python train.py --num_hidden_layers=16 --hidden_size=64 --num_attention_heads=2 --num_key_value_heads=2 --head_dim=64 --intermediate_size=128 --vocab_size=2048 --hidden_act="tanh_gelu" --norm="layernorm" --norm_place="pre" --norm_eps=1e-05 --positions="learned" --qk_norm=false --attn_scale=0.125 --bias="all" --tie_word_embeddings=true --parallel_block=false --init="normal" --init_std_qkv=0.0625 --init_std_o=0.011 --init_std_up=0.0625 --init_std_down=0.011 --init_out_by_depth=true --optimizer="muon_variant" --learning_rate=0.00474 --lr_mult_down=2.0 --beta1=0.93 --lr_head=0.0121 --max_grad_norm=0.5 --warmup_steps=200 --schedule="wsd" --decay_fraction=0.919 --decay_shape="square" --final_lr_fraction=0.0 --batch_tokens=[8192, 16384, 32768, 65536] --max_seq_len=128 --doc_mask=true --train_tokens=110900000 --max_steps=4464 --dataset="wikipedia_en"
Each number is 500 + 25 x the weight over its row's rms, rounded and kept within 0 to 999. Layers, rows and columns count from 0. Numbers have three digits each. The size before them is the row's rms in percent of the matrix's.

# v: layer 13 attention value, 128x64, rms 0.205, rows 104-127, columns 0-63
# o: layer 13 attention output (transposed), 128x64, rms 0.134, rows 104-127, columns 0-63
# up: layer 13 MLP up, 128x64, rms 0.144, rows 0-75, columns 0-63
# down: layer 13 MLP down (transposed), 128x64, rms 0.229, rows 0-75, columns 0-63
v104 142:496498450467524487503519519505496508467495518500481506535478470513508492516524463499472563568527488534485534486514486500527515517454508492511503505508526504477466506436510451517504475470492505
o104 141:477522474471483579495483487530510548499506504508498516498513524486532466512529495513511498448490460492488535513529457485513448508465543481474521501466506525475506477511507502503529466488526494
v105 125:528494557489532459529504492464496519498483518535520515470501503522491505471506511498436481504514537497493557523525489533464496474470512516501499470552491514475469485483520476490501457495471528
o105 129:523515474495500466504455483472492535512487467507462512515490475526537464506499511480497528483500491518484515519531550543505498520478567501484515516520533448472443508465512477504515473502504515
v106 131:477530460528495495502507532499493536510519523539475532461502527539522482489522477504504503490513488430487526503470526474496455431508492495514523516478492486469489510536478479503537507520460498
o106 128:502558491551539475451479518517462502484469474491507519473501488488507490530501477487506486483491520473485497516472545551528468505499480484520497498514513527461536563509483458506489526507501482
v107 136:517490497458490493476548503499486471505469504530500493511513509475534475425518531485521486500571526491496514502513543509467458525486479469518499504518481502491519467478466508541539506514492521
o107 134:493531493496507512479498463480512527488434516519521464470522505563476482486524523465471456490566509521487521521508512529511484536493482468488486516528502488473520482467503524515484491541497489
v108 130:506523505501535535502509528485526507482539477528511480518454506481470516503508454493435488516556490485479491488496495483531478484484503457476483484471487501536531506523491472563534529492511483
o108 131:515529490439474491487553478499506524470517491482499471471496489475510473522538517507501469489499467544502520513493467514569489476507506496550459510502503480464542504522524505505515516455504516
v109 125:496522504499530522486511484484565537476498457519486445507499497524489524480532462509557487492516504490541467510498448541491497497472521544512470480475496490497497465492536511516511480512471508
o109 127:479456488484535452494495491498536511493526523469485498491475477464499498483539461500531531486545456541499503485495449474495474553559529512498498528511525490488509531492492493491513534514495497
v110 115:492523486515491482505503493522522570476512466501481522461508488490492485446516494551513515457564482479509506499515514523467504455516440490482520500515492529492516470483508479486527509537498521
o110 111:530500505559505480511502513465516519531448484479470485474486478504488418503524467497497483447519524493458523506484532503479521523519494461522506503502524522507519519524530469515490529506511475
v111 153:577497544488503503489479494537455497497511497510516456463453464508538489498512493478512489530472504525472516485515499515501461508489474542536505517499508489521496527440532518495505460503489514
o111 144:506527539520483541467513473524477490489493507544502521502470461504504514466507492496520520508532465486494477472539515493498490527476527488483496563506504430516437471532504518497488507508500467
v112 125:468505510499488524448489496461498526510489498502415450483515501531532535516494491516510513521488510499509493522521489522514496521534493507512499488478478535568476528518470477454490464508480493
o112 119:506527496510515483473486511499524502469489438494512528497504498498505542467483517537487528497486485534510513441477508492473488528538546492526494541483487549522469487516431471495484493491532498
v113 120:478514493496510472520484518536494510535479486518474496484498465538453529510489526506499576492571472510496484507531466461492490496446501491498502494544466476474516494511499540509485483494518506
o113 116:506515489532495499498464540453525485507461510478494484517509498469479492494453520539540525488528457480515518505522489526521465496469485519540516482524520518471542486486537485503547480467477466
v114 121:474483526442486524530498479522461468501506489436472503521502530522521519511493521503466495471521495462517479490504525519494493513516454539518491541552499497491532508505483480550496518523474469
o114 125:520510501518506455469530493529470518520503425531522449500506498508504509527507546514479492520539533461486490512457472479483517498472513525498520488500483504501548492483493529539491458495482470
v115 118:515496526542455517467508520499502507496491504502512498492501493477492515491503485498537487490580544514474562497493506467525547503479500461465510488478504512508448539492482526483480454469501500
o115 123:481531512495477559514471547477509482484511536473496516452515482504502492479497512489458510460476468524538552483499504534494516507501489475464444515516503485542484540514486531507518504471488509
v116 119:569514518441504496528515521505494546496509547495496496530469543490475512493476512476503487508500465469462460479530505533495502454519493490489486511500504518511533510515513507450449471516511496
o116 122:530539501474506502545542491499533495493444481532520518517465479489507519494498493535506526520480536483455508520477507488479512464521495496505482528479460442499511536480518465527536494469471483
v117 126:489526486498476533502531521513495474517564487466538505484500473499479514512512487547506517481490449487524484529508504499510468507516446442499516467482545461489521509496526517472461490486519528
o117 128:493488493515476518514489569518464514511492537515510491538481463487443505514472449556498501502487505477514466527508522496507529464543505483519507460486481497479509470528521506550477500492488488
v118 113:507476510478522512483513486480511502488551536501522547502541513464517464471489480473510512489513499510485484540504532517526543504465518499486467446448516496479531515503538475467481489533459494
o118 118:478479514492509530524482463490548486476493502464482540520500466525513488520508521520486497455478522506476491537503491499539534513552503497474477466494448447483536501486483493539493497545514515
v119 124:501496485501474507510520484530560444498485474472492563445497498521500539519514477514523489504507516507510507500480461500524503492478518527512486522530494487484498463510547525511525429491486471
o119 124:491465510523530524493477467544496497511591524501467484497505485468503491499464525510490525501532491502522511508496478516444482504505497469462511487526543509483509509494472479489548536476467485
v120 115:480490485514492477520518487440491497481520491496515512564497553504492515521518536504498493545540482509495528482516470516492504502556457486503468499507513480492474522494532470517472461510437503
o120 116:494506472473477487499461488534473587513479488492512510511478506493520500556512506490461520524477505496501544489518451489522539528521507479495511481474471482525496517496516473525509481472456537
v121 107:504475493502462528521516504522457503485509485509488494518494498509497496479524510480520459485483534500569503457506497494482540457530512509523448517473496506527502547460491448558488497517501523
o121 108:506495492481467502499545498526452500516472457507523509458494483515505515486505497456496479485529502550512474471510444481486517526478494526459529508497510504522476570512519481530499518550513490
v122 132:452507448519479499527502474492463524504490507504511506498497519545476516527518491506464521536457481528482535504451505503523501468468524516546448526495482544459510491501509488503476521527515473
o122 134:441461509510501500515450495517471500500523452538497511473470566462528514541510503526499516517458509506489496468510500496507470480480478518508548491525498526468516524518517462514482481516519487
v123 123:482455497503530495506504534497499499477497463488501502479496471502561536475513491489473483517490500494522540472571480541490509532466524498436531485453506469505523516475510529500525512496493502
o123 120:489456534459500507484525500499469515472490529470498485533504475538490461506526524505524495473506506488544502483547513479516503537519528502486465516492492478484508493490501495438565484475553491
v124 120:480457521514518519448543523455511499556485516528506501484457520486501530466469473498490499510557507483508492489479474550494487498498512528511489468483482498487534535466485475512515526502497544
o124 121:526524543452499483472460521515513503500483463504485507460493477520438510527499484504507482486513480551503528492536511488503494525513530501497482526515464473440537509464493530476500499509526544
v125 139:517471518521495508455497453516478497501524474570505458496526482505458492466480510512475513477505525513529461515531491475529490496545516477482480463502508505506498499452510517537518522535486541
o125 141:525501483512427479471505473476510481518451502475505492489496495494454506489490500482508488478540483556491479463520496523521557492532547535521515470513544478513501486504513498496476514534511525
v126 104:463487506479526453494503490508503482514493479523497519478528458508496558495509471527518506516483530516497553472498513481508526466471495503536490493490518535481504495474511560487493568470475459
o126 109:470437503503512513480467543513484521542520527519491518479515501477492483513495556509537463481512504482480510444535501518527480494512515540459467495541524525494486494463505501480485509462506476
v127 126:475470470474455497519489501507487486529521477491492517500514521507480519469507533487535510518535501543514549528480540482510512464476522495463447470540486497508517537503466510487452484506545480
o127 130:458470505517455524527461531524507470532462472487527484503492498525536547486462534517471478478471512538511529522508487502497494498501450510497472471557499512492508521494508482540531493494476481
up0 089:526481502506492525465490512529489471500492529475486497492500519492471538516581559523490546478474449489482541486475536531468507498519479499481482498493524517526515499517504508500516490537537524
down0 090:487480504494500522452467566488498480486517520494493508492484460502509498477546483505478520484480526521516451501527475482479518504528518529469496506518498588468526494542487508525499485486471482
up1 120:486499513477479458459493516497525490534496511530446453453514493515514535505471492524507487477481541498516524509509513520514475504511490500525542514472477496558474550531526524501553486507498498
down1 116:489496488531464522499525567498481499510464507525503492472504520493485472512500501500509489498459497490512525499475445499529531512514432491485465518485469512467556497513497547546529482494521488
up2 098:495525453517528483546443504488485490491507490495552521478539487454473481504524526501515477510464509525519535486514521506512498498490530496542517493459505513541484511468514543470534458501504484
down2 100:495482516504467480465573506481471482487462485513539481500485482552521512501516534477470460531522532525527464521475500483502532498517510463536485446500520459484512490497511490501515496517498521
up3 101:507516497456482481528499512494476500465461517472507446507465497492485502537454502465512469502513464520485485488504511507526461512472522520484539554438466503532498522514491504532476485484532495
down3 119:507486498524513547507442509500522503501502515479496520553504507476517526504470520500524542521490469466484481536472486508474490435471533490507516453529480525545488535514481500469516490492471483
up4 100:486495477483495494517481495490497542519520540532459521421493502521489493503483528501494548504502501502490432514500518482476512493540527550513453490500487509473531464530505498499539477504496525
down4 090:469508496547491459479549501472495487445490477455475459483549483515534510492533509469485517516506503469508539500505531528472474471535501509512521495524468515551499482486503513525486481503526514
up5 099:490500466477551520490458498532492470510502516528532553475506505492502464497512485523528503535513459549492545512486521430464507467510508531525492501511484478482507487523515512490479520491522463
down5 108:538515504488480524523524466526544524525466504467517495489545479571475515512491514497471526505487485507457500470490548471528487502505514503520459476504482453486477505475483481470518521533517490
up6 106:502496455437532465540515488536485490499512516489464471473489468537483540516512488504501477486527506464487524469548473526494500452477489503491507495517458490540494516503517503505458458502494486
down6 111:494557504557518516503479507461518500473496493461492514480543497481492480446488480493495503518470484508512526472504464512453512478482517477509462510547546490521522525489488531545473487522499522
up7 092:518538479484476530484515476501508465514506528527468473533487509510462501532504420547526478518527510491523493480507477504531482506515451476520497514470490480499489465471488491516536454533490510
down7 100:484505488533489493505505508479526474542505464535466468492482527513491482542486517522461527511467512528485445475501512510463515550442532484503528514483539491519505484479529500499492519445496508
up8 104:515481513457509483567452483482496486494486498461549521505486513495484484466503513518475414477517512426504511472478493502472501509517479525494534494492522510498493500496486502511484519534504496
down8 106:475507499544444514530498514514526478510459493519495517545499502496512494464462489521505525521425434476494539515533541530481481508505505473520477508493514508490507480498495495512531480468522500
up9 104:479486554460481524484482513529482470514489486493545523502468511489486532542497502510496505493551552558549507550492500509488472502484498503480470456491526470471531498489517500513488498466503503
down9 104:465530526531534480467509481480512490464536513487512502479543507476476477486482517465497535477491481520482478453505491512546508505462509489495530536484526515531515517510418507520506490529492517
up10 107:529477502518529493511505515514516480500490512504505511479532513495479443530488491497496463569484530492524468507509485557516434521472487541503505509461525468544503511511484519528523509464482502
down10 109:522462486498513470513508522480508466529452454505529513521481505488482539488515444561515524500508512495456503523471530498454502489523464545514495523481487521484487513496533478486528517468516519
up11 113:454530477517540517494510470547512457472511514520465491558514494486488502540496493530498515475460511507513523486471481514536486505513489541513494459479472527485463522508517527512545486535526490
down11 116:505532496460494476465508497492466513506473498501507525523498501501483469487477476486495522555481514487494495538462518476516504458489489514488552529494593497523452498511495475500519494517500546
up12 100:503503515485542493512502497486508488483498536507517493515501511515536466509489510496449512474515423470488504526553467477461506446528448548505483517520496507477485465522511506504475526504505472
down12 102:456523553410490434493494454493508497483526501496504530500506512500488483503545508532487518516542477515533491491505493482508488526523525508540509492519513514474498476488502461470506488515495517
up13 107:543534549449526516474524479545489501512520486525489478483539488465522474496468479532508537472510534500522478548527488472556478483513466506484505494506505453501511512499471480510496492505482494
down13 103:488501500522523474463492512485493519528547490528503486514502489479514508515473510499521548493489498483499484476496487532478480453507543541472537414496509475528494513516513489509512470468453540
up14 103:516525478469500451471468491456516455481525469507490505524502503460496535498503499511485434508487506502553500517502495510526502492493498540476537504451542492536512444493486475504496528517498486
down14 095:543570485492497532540472493496533515518476485470484510521469507505535480484525472513475553461485490486513504500484529510508481461477537501515439487526479487510505495477531531525510479468501504
up15 095:503489478537530509513504455503503514462499519468559465475494492484514512515501490509507447531460564469530474529504492507456486510534527519503462507473525530480500511538502531482505477512513508
down15 089:503545509492475522502495546482455555497561489507463532520507481474486488506505535524460459499438489502496511517538493530516531499515512491487476479488476522486501503476515508492528487480476456
up16 096:517519529509475584443505524498524490512507535488479487463485512515520509553521471533523461462458512495517491490480516475502486492513536508481518489467546476518511506485509477530510492510519500
down16 092:502511512544488444485519464514476535512496504505496512516512496473488504494510525529512518514503515474493508492498517529464480558513465509511459568495461546448490466470494493486468463508498524
up17 089:473545516456511455488525470475485480524511482475491456509532502440450520490522544505492496466510483464495506486481512483462522504522508511485487512474514479483470535554499494464509487495512525
down17 100:560466468532451523517505535483517509516473508505498498506463517530521479491492461461487474503482483528529460480518546496504495471476502502532520474507512515506506484475521524540445478498491538
up18 091:520544480503472472511454486532497493534505535519486508489504477519492512494444469500482513535498470475471482548508487489532470481532514521481535516530461507448536482508484503529517520496482456
down18 085:514449503508481515501498474493504548457494505441492514493537525517498467522450518526493520505517488483473480487474509465495500515494510498527457543553487479523472523516505528489505497565477499
up19 100:510529494504527481467481513528543486516465536515480488549478497508498539518483503475493561491541475503496528483504481495545469499456502486468471470518461466501516492513493483537526466522536501
down19 104:554474510518502488529565499504494439498502510526492501493468483488515511483516490464506437510492555494507472505494548473464498500508474507529526542481488497498484519526520498523454474500495516
up20 101:473499488471506473477511484489507475480524460500526527479482478519508471528481514481536453483487528508549518532510472485523492496528483524446538511498504479476450522498480550533483539501500462
down20 105:511543501532479545484493501497528496526488510511465493492519455440472505500470506534490508520492516510504513480501508518406519477488477470515480547524537479515493468525521491513506488513491475
up21 099:482495505528494481526499513488464528514489555481537482466502504546472486479490503560498461489485490475498537507520528488454493508549483497491497496518518503471501493502518516556477525474507564
down21 094:498524519493465466473490441490519500527506433506482507524471497516540507513488515492529506477490495535492500476492516523493480499471554479490539507476519471530537521552461454501524504511506511
up22 107:493494480518531483471538494506554500516488482516510493506524524501471500494493549589453537535523476484512503504520497500469488497507474486464476470476502488481509492507510491506495537526526557
down22 123:453484503488498510497462503500513542495479533521528497468525524501513533461521524458489477549476427524489494476498468486563506497502520475505523515526493507536525509489469492486508490517494462
up23 098:471531484497501499520477509496507486529514490504504482525495476495523504489545541444491532471514516484542524502520512521463520518551471503492498479506466540537520498562492463495528455528480475
down23 086:491466534542462476457501506524530505465465498468489534466519478519457526475561514515514501533540497484480497483485483498485540535482512488519515540529496475463510491477506511525465509500493496
up24 093:492539528460440494506542536472489513482499522512492516535495496507487515518478515499531538496479512462487469476519511461536512477509475500479491488522563539512523506526458525495452506499503525
down24 085:490501515512486472523500521482524492467493504520455494456454503515536481489504542500467503438468529515508488520524500519556488529517505426506533540470491507463518488498481514508510510494504513
up25 091:546494501487525502478497484515499458515533536501550537526492486476473482502526475491472512497537538534522495496500532478503497476469543520559517489479488482478481511495462527472539503453504522
down25 100:487513506515509544519507554517480518485449448483531495493543519489496532460487513512517476511449484480492498540516458479502494526487426517489506484523494507493511511485497510557482484500504490
up26 100:464460467496478495468534524516512521502513489491490497457530496467470516527518530515498518522546476491500505461483498521482505521476482523453529498489468495448506548501495474550510445493506481
down26 098:518498493518486515555565481480506495486489515465467525508466489509508490491472452524484582471491512513482482495465508507464525497509532497498472505499523465509528497507492542454510491526480501
up27 100:553499497511501506505530529574508468468536496524501532492517511485490529525498493487532487474492537470497484472502491504499532493519469482451513505502529480522570486488483551487515502497473524
down27 088:471453498483520522484480472528501509484453474520500529472494517518530514493541531503524503469514452525494479481500493482487453523474563501551534525502502478500471527494517470527481477482525506
up28 113:432539471452535478527476527548488474484528504513487486495495520532511463454504503531540495487492520504512528522503510512509506487514495523530482495527547492536500489498520537528508459500492465
down28 124:514503499439505456505513450488527487523557545500530481487481477531478487522459466473490518476486483534517521485497454481532529517502505487478484528529536479499518483487514541505529495495509520
up29 104:456490495471526499486508477510463493533523477530505517495537538508519463511503498502454497508517469484504516527462540504492542518552503495517466468470506462494491519465470496546502546525468487
down29 103:534458458523529535515502489491495507474481559491486496500515527483522493482492500494496457481495488500514510547530527456513468512516440495496535475517524512500477519475524481527490435507536498
up30 090:476537492461475507460464476494510459504525491486496523504486451491513552449496493471520523519492517514540523512480495521491451522506507541497492478482505522548549495456520511491467508482510505
down30 079:522519457492463488506473544489536521491514480455506496476552468516496470521488481510487483479487512493508519512561471489492521477480499462539534507550485488460490523528490474489516499552496503
up31 093:537523517487508525476473480500512508495457528473495543475501494498544525467510460540553484494541510518542490456472507484504507474511497533500480480490469492541530501525470544530509473492499518
down31 100:463503454504544503480521493513471535509539506499499478530467525516510483533490523463498484480516541480541466484502466505526485507493493497470575513492492494503445483517550504483470516506516492
up32 091:523548492500517476499542506445501522505492536524489527536507499484546517509461493510504488486527471463453483487532500496483508501507480526520475504478447524462508556514474490469493535521512517
down32 085:507516499483492496480502529462463489563505532458444478507471539493511495529464530501493536505493526489487460483491467520535494495508491533482551457502499471502499504534511511513514490538476534
up33 097:486546470465484509461541549451488487492517525542515500498472518472525476486532498500461501508510520512479483471519526496493510468531519518490512462491480484504548509479477471528558490511515527
down33 090:488492515488490481504472472488462532480509512515470533529505544430501497478548479511540512506531454476524508516486523512480502527489515488522479503492450505515454478520542481479503523495531533
up34 100:506487497504453519478547499491495508502495488535508448482471499502547486529492496504516488492489511475550540516566545476514449506531482539521457514499495514470525502507490504515478488538477513
down34 099:525490526545519499521471486492532524465493510485506511486487500446482514514473455492438511521542470476454538508511507512462531507479501477482474548530488506522481538523528514483488477506515491
up35 101:461509487498491513507523522522547509526519450527506478472530486493496493463495503519493488479532524488564499524501494516488496499482455488475510475487458468504518486564490479522520540546541503
down35 116:531489520489499542563476540521559522508546470487521508476488479502501496490485473465528514461491468509490514519522457476478503471481488498454500520502512493495514513549472481466520503536485493
up36 094:546489489503540487458454502479477501560519539509528457494527495467485495476556539506533479482516503504493518497527502515457509460509475466483521500513508479519495501516460477489496513535531502
down36 085:477531508488466526494509521547480476476504459493503544490462505488501513487534498522486546520469505493538510527485484462441552522520481493481491516477474501518516481533513541472507476497461524
up37 091:452511548467512523527489488533480529527504521500460509499455505486485532529545480471513501483507473449527485501470490510497498480534489536542479471508531516506520526483459541512483489518479482
down37 089:496501490525476507509546500514553519466498518460557509515478491480502519432483524510470476470531509551521523464481491491513521525484501475482509508471469491493503515511488499465555505502461502
up38 104:533482429482485500525519549513455526475488498527538554484521521524528462489458507482466501541502519470500493525518494519518477492541505525506476490495522467487492498492471510503502486525477531
down38 109:515489508477526492499495532466510514508502536497480511460511518447480486451498530440475444512506483481513543496535485512475496477503486521535485502534542511490484484485472539533516530525475521
up39 096:537482477487528559506511478547471515518472526490524498476499503506498496515468473482451510556511539523497488536573508488505511502524508475493481509507486494535516500469513488498466503527548498
down39 097:510517503504473456514530530515414474492499520498464485518493450528502466489455538511481478526492508491511489492517503514481561520540515482522512507480524479511513501536496482480500528470529501
up40 095:472504431508484491461478494532476499524516507525503530458540535519538478465516509506456520481486498533494510505510518485531517459507500470483541482514518521515518519535448500501531517468526503
down40 088:499450554476505454516522508482495526505496505500481525534517473496472494485550465508506511533519497507494520503444502468547516488534529519475502501489438445496500502503522495468506487494509533
up41 095:490489472498467505503502484489455467464540501484498526491494498447485537531538491526510510443491501512442526497494517505496508501526489528463548454500499548509512466479488494472517518498517535
down41 087:527526510506492545479509499448508490489520509502524505449482482537520510481596537508476508493523488506452494490524489486511511473461496478502459516488486465527512504470525513502491489480496532
up42 102:515502525495472520478465518562556468501517466528519497531488501472520510515496498515556487451524498494536502506472509478509512488527488501466495501505465477506501474460468473523483528549528511
down42 107:509499498488488463463484508509490534534490430550527506473528520506518525500447512496527527454492503504498509536499514483528523473488445494502490522507489506514505526558493497470502502489447485
up43 126:450490494479542439515497506498450502476498541475513552455472473499490517508504494505492473496503528455475527519535451520512502482513487500533515453481479474470498483492476520487475483499498483
down43 107:520512488542472550480550496514520473522478490519493490497503497512521509484469488501469555504490491501491491499499516505421502497449530477521487498488549495545496500527535478475514516470471470
up44 099:518518522519531506504488512505549528485519496533515526472507511515463513505497497534468486469510506483508486533572483521515510495460519523439510463497493522507487477543471482437474512485515485
down44 089:514515483515512485508475494500511502491480509491450482485492482483519492525516456477449482537537541528533508461470471484463479489522460510491518512472512478495506526537555515515476541537489540
up45 107:486514495505502523435492479480471461517491501488497515511484528509472495521494495506483476477511565542521531529513474546459502512548484508504507464501466516466474529531446503513534501483499516
down45 087:479471544542457468468532493478518493525505494515492522499531527485522498474528479487491506508511466520507473530501530463479495479481487531526492507507563441535458464489513503524496473522489503
up46 113:490487523480504454500478510507495491508485515503495480489495469485470476501486491483510446506509458451511522517465520517477468531481518512534531507441460448457482514472483526456490458509495499
down46 117:501507528492474578500486510500470516542488494521512509502496502468505550476445549484462517520485497522493479481504461499440488480486518480518514510516564470514479481515523486501495487507494499
up47 094:568532466466484453482512485504480514538505489543532526539497479495478505500533500504492495474488492464498502465508533509490489439472476502472516517536456511504488529471515529524522502522506478
down47 081:475478537531476510508495499505545504522528535439471503514519496509482497483567464484493484552502455538514462488518497478473514508500474492537487476510512502512521474480443494481517500490509520
up48 103:494546498535441505491517565500517502487515527498552518523486503507520498536539483530515514511509505511475536497469477531512534480517461511493497505496505491488443504466478507510524449510502465
down48 095:542478507471490455503482446488522499521535460518464465471505526497500500529531526527518469498493501533474509474524504477499484483479539507549528470496512471474493528535497451506529526512520488
up49 097:464505518510512467511515486513519482530547531550508506496454542524534488475510520477498478513491474479481550506521500464486483463483543515548512487548499475519517507477461509524500521479524519
down49 102:540514506501497488499499542500445472465447494480499514538468477517480502510501506512524473498523513474507537508489475517464497502549514511479481530549464493486533498439515525452526513513505495
up50 099:481505458482522463486475505516459487516529501490543471493486467455512520469490476499517549469523522451503510476498510519472520529462519490507496459473515498498456522436507482527488506524497501
down50 120:514462492525491493516510497499515506496513489491485478508497490524510510493417491488455531523486509495482513469511514488545496501534531453497556483550467494487457504488497494499518575490484506
up51 097:500519492502503498547500456484525466507529445495496473516501450488508495485467509484517460538499536511504492468488479537557493500523497485433521521491532508462527507538481520517500476498519503
down51 092:491535507500467538539512507478512507452509468479487532504519452482525538489525523481503469500509471443485472542524516477539480503533517526505468483521543502523479480538494482499485513488481469
up52 095:497513494557480500500519465519469453554513474548522481511477446489451467487526509476503487476452495524502462504508489511506521517528485485498499505508499492526492511504490528499504470536550537
down52 090:478461510509538535451489510528479568480551524472485521465515547478524510536498523530486498461515458494524509469495509517484459484486506508490506512520464486498490506461499491508535489515496483
up53 094:519559511537511516506488499547493463493513486438478537450498509480496526522517550491510525496513506491462459491500520478508494509494435517502506491525477493528504488506479507488502466509552476
down53 093:497447502474512509495494466500498554538478508562496475525500473460487507527502464498475513470481499524513540521482479489518506506510544521476493488462495518524498456493533495472544538506480532
up54 095:524488487483476497486495501506506518529502494518530464483497490478511508500516491484521513475500446479508535473494512464446545513557449493511476500472489511467496557483506530503456461549520501
down54 115:472488495487518438511469510502503527534530540493510512510501488493465493498469482503508479534491524520471528474484461487441473491476517492521508501500547514483476488503550514538510543465530540
up55 109:494463519500518517493499486512491466513454476497521524458515471508458497476494511525512517510495536523471473506545459546503437522490523464526549476485527540511488478493488517505534528504522508
down55 106:502494505493476464515479527519498518537555531498498474505533501468501473536491471482490509549489524469494539519494454481486526517490474504481437537505469545529490467493514515497517511460471501
up56 103:475513510492490517512475472497499526526495488509511508504539453493486480490505512482486529518554525532511505483511464498510516463498506515525510485472479518436482544555479518502510485497506413
down56 094:466456511519516506496501493502512515484497538476519500469468510526503492464539483485513517522472492512523521569493492474488498448493536494479490529483503486520511505499494534550476480527516421
up57 103:486488519489489519530507477472487504506504504518554500505484536503522501506458476528550479510525457495475539457481549507480542519540503487505473464488549476471486473471511513511497492496531459
down57 113:468500455489477541511525497513482485485516473518518502480517502488513513508411473500491501470520456439515533488505491525477492507503552487496482513530533520528521485495552515504474496496507520
up58 104:500505506485508508503483487532474508537467548459540504472533538501470491456510512551526514485532540532498512519479493510479524510470500480539452468488520536472515499473480522496495467538507494
down58 105:494525532474471487440505507488503504460455503497522526473499499513505466472474534465485514569536487517520451469476505507497498500508492522525560515484474489517490480491514505510530543479494513
up59 104:464510481526484442565520513507510479484488504494478499512487462540514485495479533498432494516498463466518525519506523478517484507535518503504550519490539502531530490510513538489521521476519496
down59 104:482525488484504498471492489517511520485537466497464484497507542504499494545460488479526492539503525504479500483516492502522476533484442480501540481443503545449554514541496495493522492480522490
up60 095:505477487511493517491542496528492506487449493497495525482467456520495485464500489506516517556490519493483494496504505533501469532545488474500551513490533526535503494513418533516535503490497535
down60 098:491509514456502514479489500470461523518508530485516522501562487498504498494494498473474458522549494504506527477501477456538503458530481536487452538514523493497531466514509495482537477460507533
up61 097:507496536458514531437480493490501519532516512470536499480497493528496530499468462535483554513518503520492490472495491521503499450510475519533524489454485512460480506476445521514510511475496472
down61 107:536503463478512494486561468529482530511454485474501480478518510510562502483567485502500483491496472459504548542475481510501466519485498487498480480494540474505533519476515514528493498497503503
up62 096:505509506464485476519488520494514519473503534520524552437534445507505477521511526465561528488501510477473499533480544490459491518510511493502531478476527484493472530486491496529477504485492470
down62 107:510538496514509515532495558531526552469522500489504468478501512493500502492514498473542559487474485490484507507507497495448504575450465501494474496491524490509487453492469479500499490477504508
up63 099:516465535450501544485454489494513488478526453512521526491489509516482471500495493497463461506530491517548534535514518485505499512486495545496473482498511528535454492529527463529499507506528539
down63 103:485481500522503495506545521502504477432493501459535447549514503514496485515481486510500501516490529470486538502528497491490548521526490495492492465517474530507549467436497491488536513515478493
up64 096:522501487531451531480450525516487503521473501511511478492469479466467536507521521470488527488504525526473540487572458509526501484498509487492494505491487533543484492539479514463479524507505534
down64 084:524473510504489499495538490530505472459553474520485481536485532539498524517554485511514527487505497475437478543497510478453493496489468519533505474463502536491507507475459473484516504507500485
up65 090:488489533537513461488532540495518516538514539521483513489496483486530508542499520500446456463514515464461519477497514529512529460462483533475462481464515486510509489486518488467519493500526483
down65 089:511469491515512549483513496498507469460493495470467581524502531520503517475468497514508469535529514517504506512456505518433515469496532524525524487504495504503475465463512483493472509516475500
up66 091:497502530467504478488492527550546453500497526542543522482513518493462532503542521486469491534453487495491490473508486513472481482483508507471457500516486500501556478473486465479524466492491488
down66 097:522505439521524530452508454527488488498519510468470516515493526516518504502529476451507509484528532461501482511483506503462492514498501465493550490489521481503479508520551543482449522507515486
up67 086:500494497504524482488496454501541493480544501566488507412482496509498483461520431529506484476524467524479509500538520489504461489496498481496512498474479505509503502499504484494507507473542517
down67 087:495501456535499520487511541497471497507481503529511515540478493480493537472466529501483504516510534495513472517451482502464537472525502547453499483534492491522494470454535517492527505516446484
up68 100:485514486500427498496475533490526506501555492493530470477478471502513542515541497536490497530543464532498483500487550547471487474506472517480499516477491517454514493491522514504512507540509493
down68 097:519480446513528485515541469493473505468485458517511502550476509475505508471488479557527477475449531492491534565528509514519520513514505504458519513503520518487483482489483507493462500482518488
up69 094:530475480522500498499451482453502477467501484521494491477511468526487517507492534550540509500471488486467525477488458537496516540497511521518477458512496513496519506550477518545471511549508529
down69 095:496487533509472477494511503387475512495505487490541504536504495495490472485513488468523543540501500523460477497492490497521529534518506515473517501505482465492507530544532496504473486520504500
up70 110:473454447451478470470525509493487478456514524502513527492534530512500490516485507515462513497509517500476539466478513488497493495521472508490488534424499501483526498496493494515445465522491471
down70 115:487532511497458511512539498514484507546501477486489509552504472448545540456496484507500489502528510490496523511516536495432505490455508514482478525467535504487478502501542488491510524489463480
up71 106:483463566487459477491469491495504447482502497461530491518548494488504529501451516493509470490491526505491462503516504502530479542535497498452471457460512492496523495534525528512512500502515503
down71 111:483491531510531502461465502480465518521505480503506550508492508414535534474498483504500482481538484516493493496501498474493479479466522517506495532521553521474500530509541508493529467472475477
up72 103:510434479499504509525554522525508474505506471536475529458533492532492498491490464498481500501536489483493539525558483481484533450475510539484505532509516485481525480496469524492493534502492494
down72 100:510540468482502476496480487501511572498477504514517513482496502514521546517478532497467474467502473543530455445495498496507511500485541521496549502471482486494465521546504487495517503481459519
up73 098:513473490487534458514471497547517527496485481470507481490548445496428516502530512519492507478465484501513500510487535531485513508498515536497546507490502489526490504547503510541545500514522471
down73 100:483516491466494523528439518506466547533537501483474440450489516516483518537514524499459485513489550520543496490512503516489527483472467480502502486529485495488498550525510511507494489501487480
up74 104:505510490486468476485481508483464488504527496493547488479507514473493480510469545501444520508518501467498520517510591463544488521502508510504513502488517521490495452504502463498550482540499496
down74 104:509473500509520520529553477469494499548508479501478511501485485514478532451527502480497499490522478521525508507457485494474521534557484434483462494459489500526495516511482468529497489517532537
up75 116:470495504469495502483486499552483487473449525512514505507522475477474447546468513497488534471524497533502506501497477468495534526481488475477480514464456506492529464560504489508494537520527514
down75 110:521534486524498474497486498490530566485475496458496434534553504482490521501503503499497546524486479516472500486483527467442475491498507498483510506485510486545485493479517473481529505538528520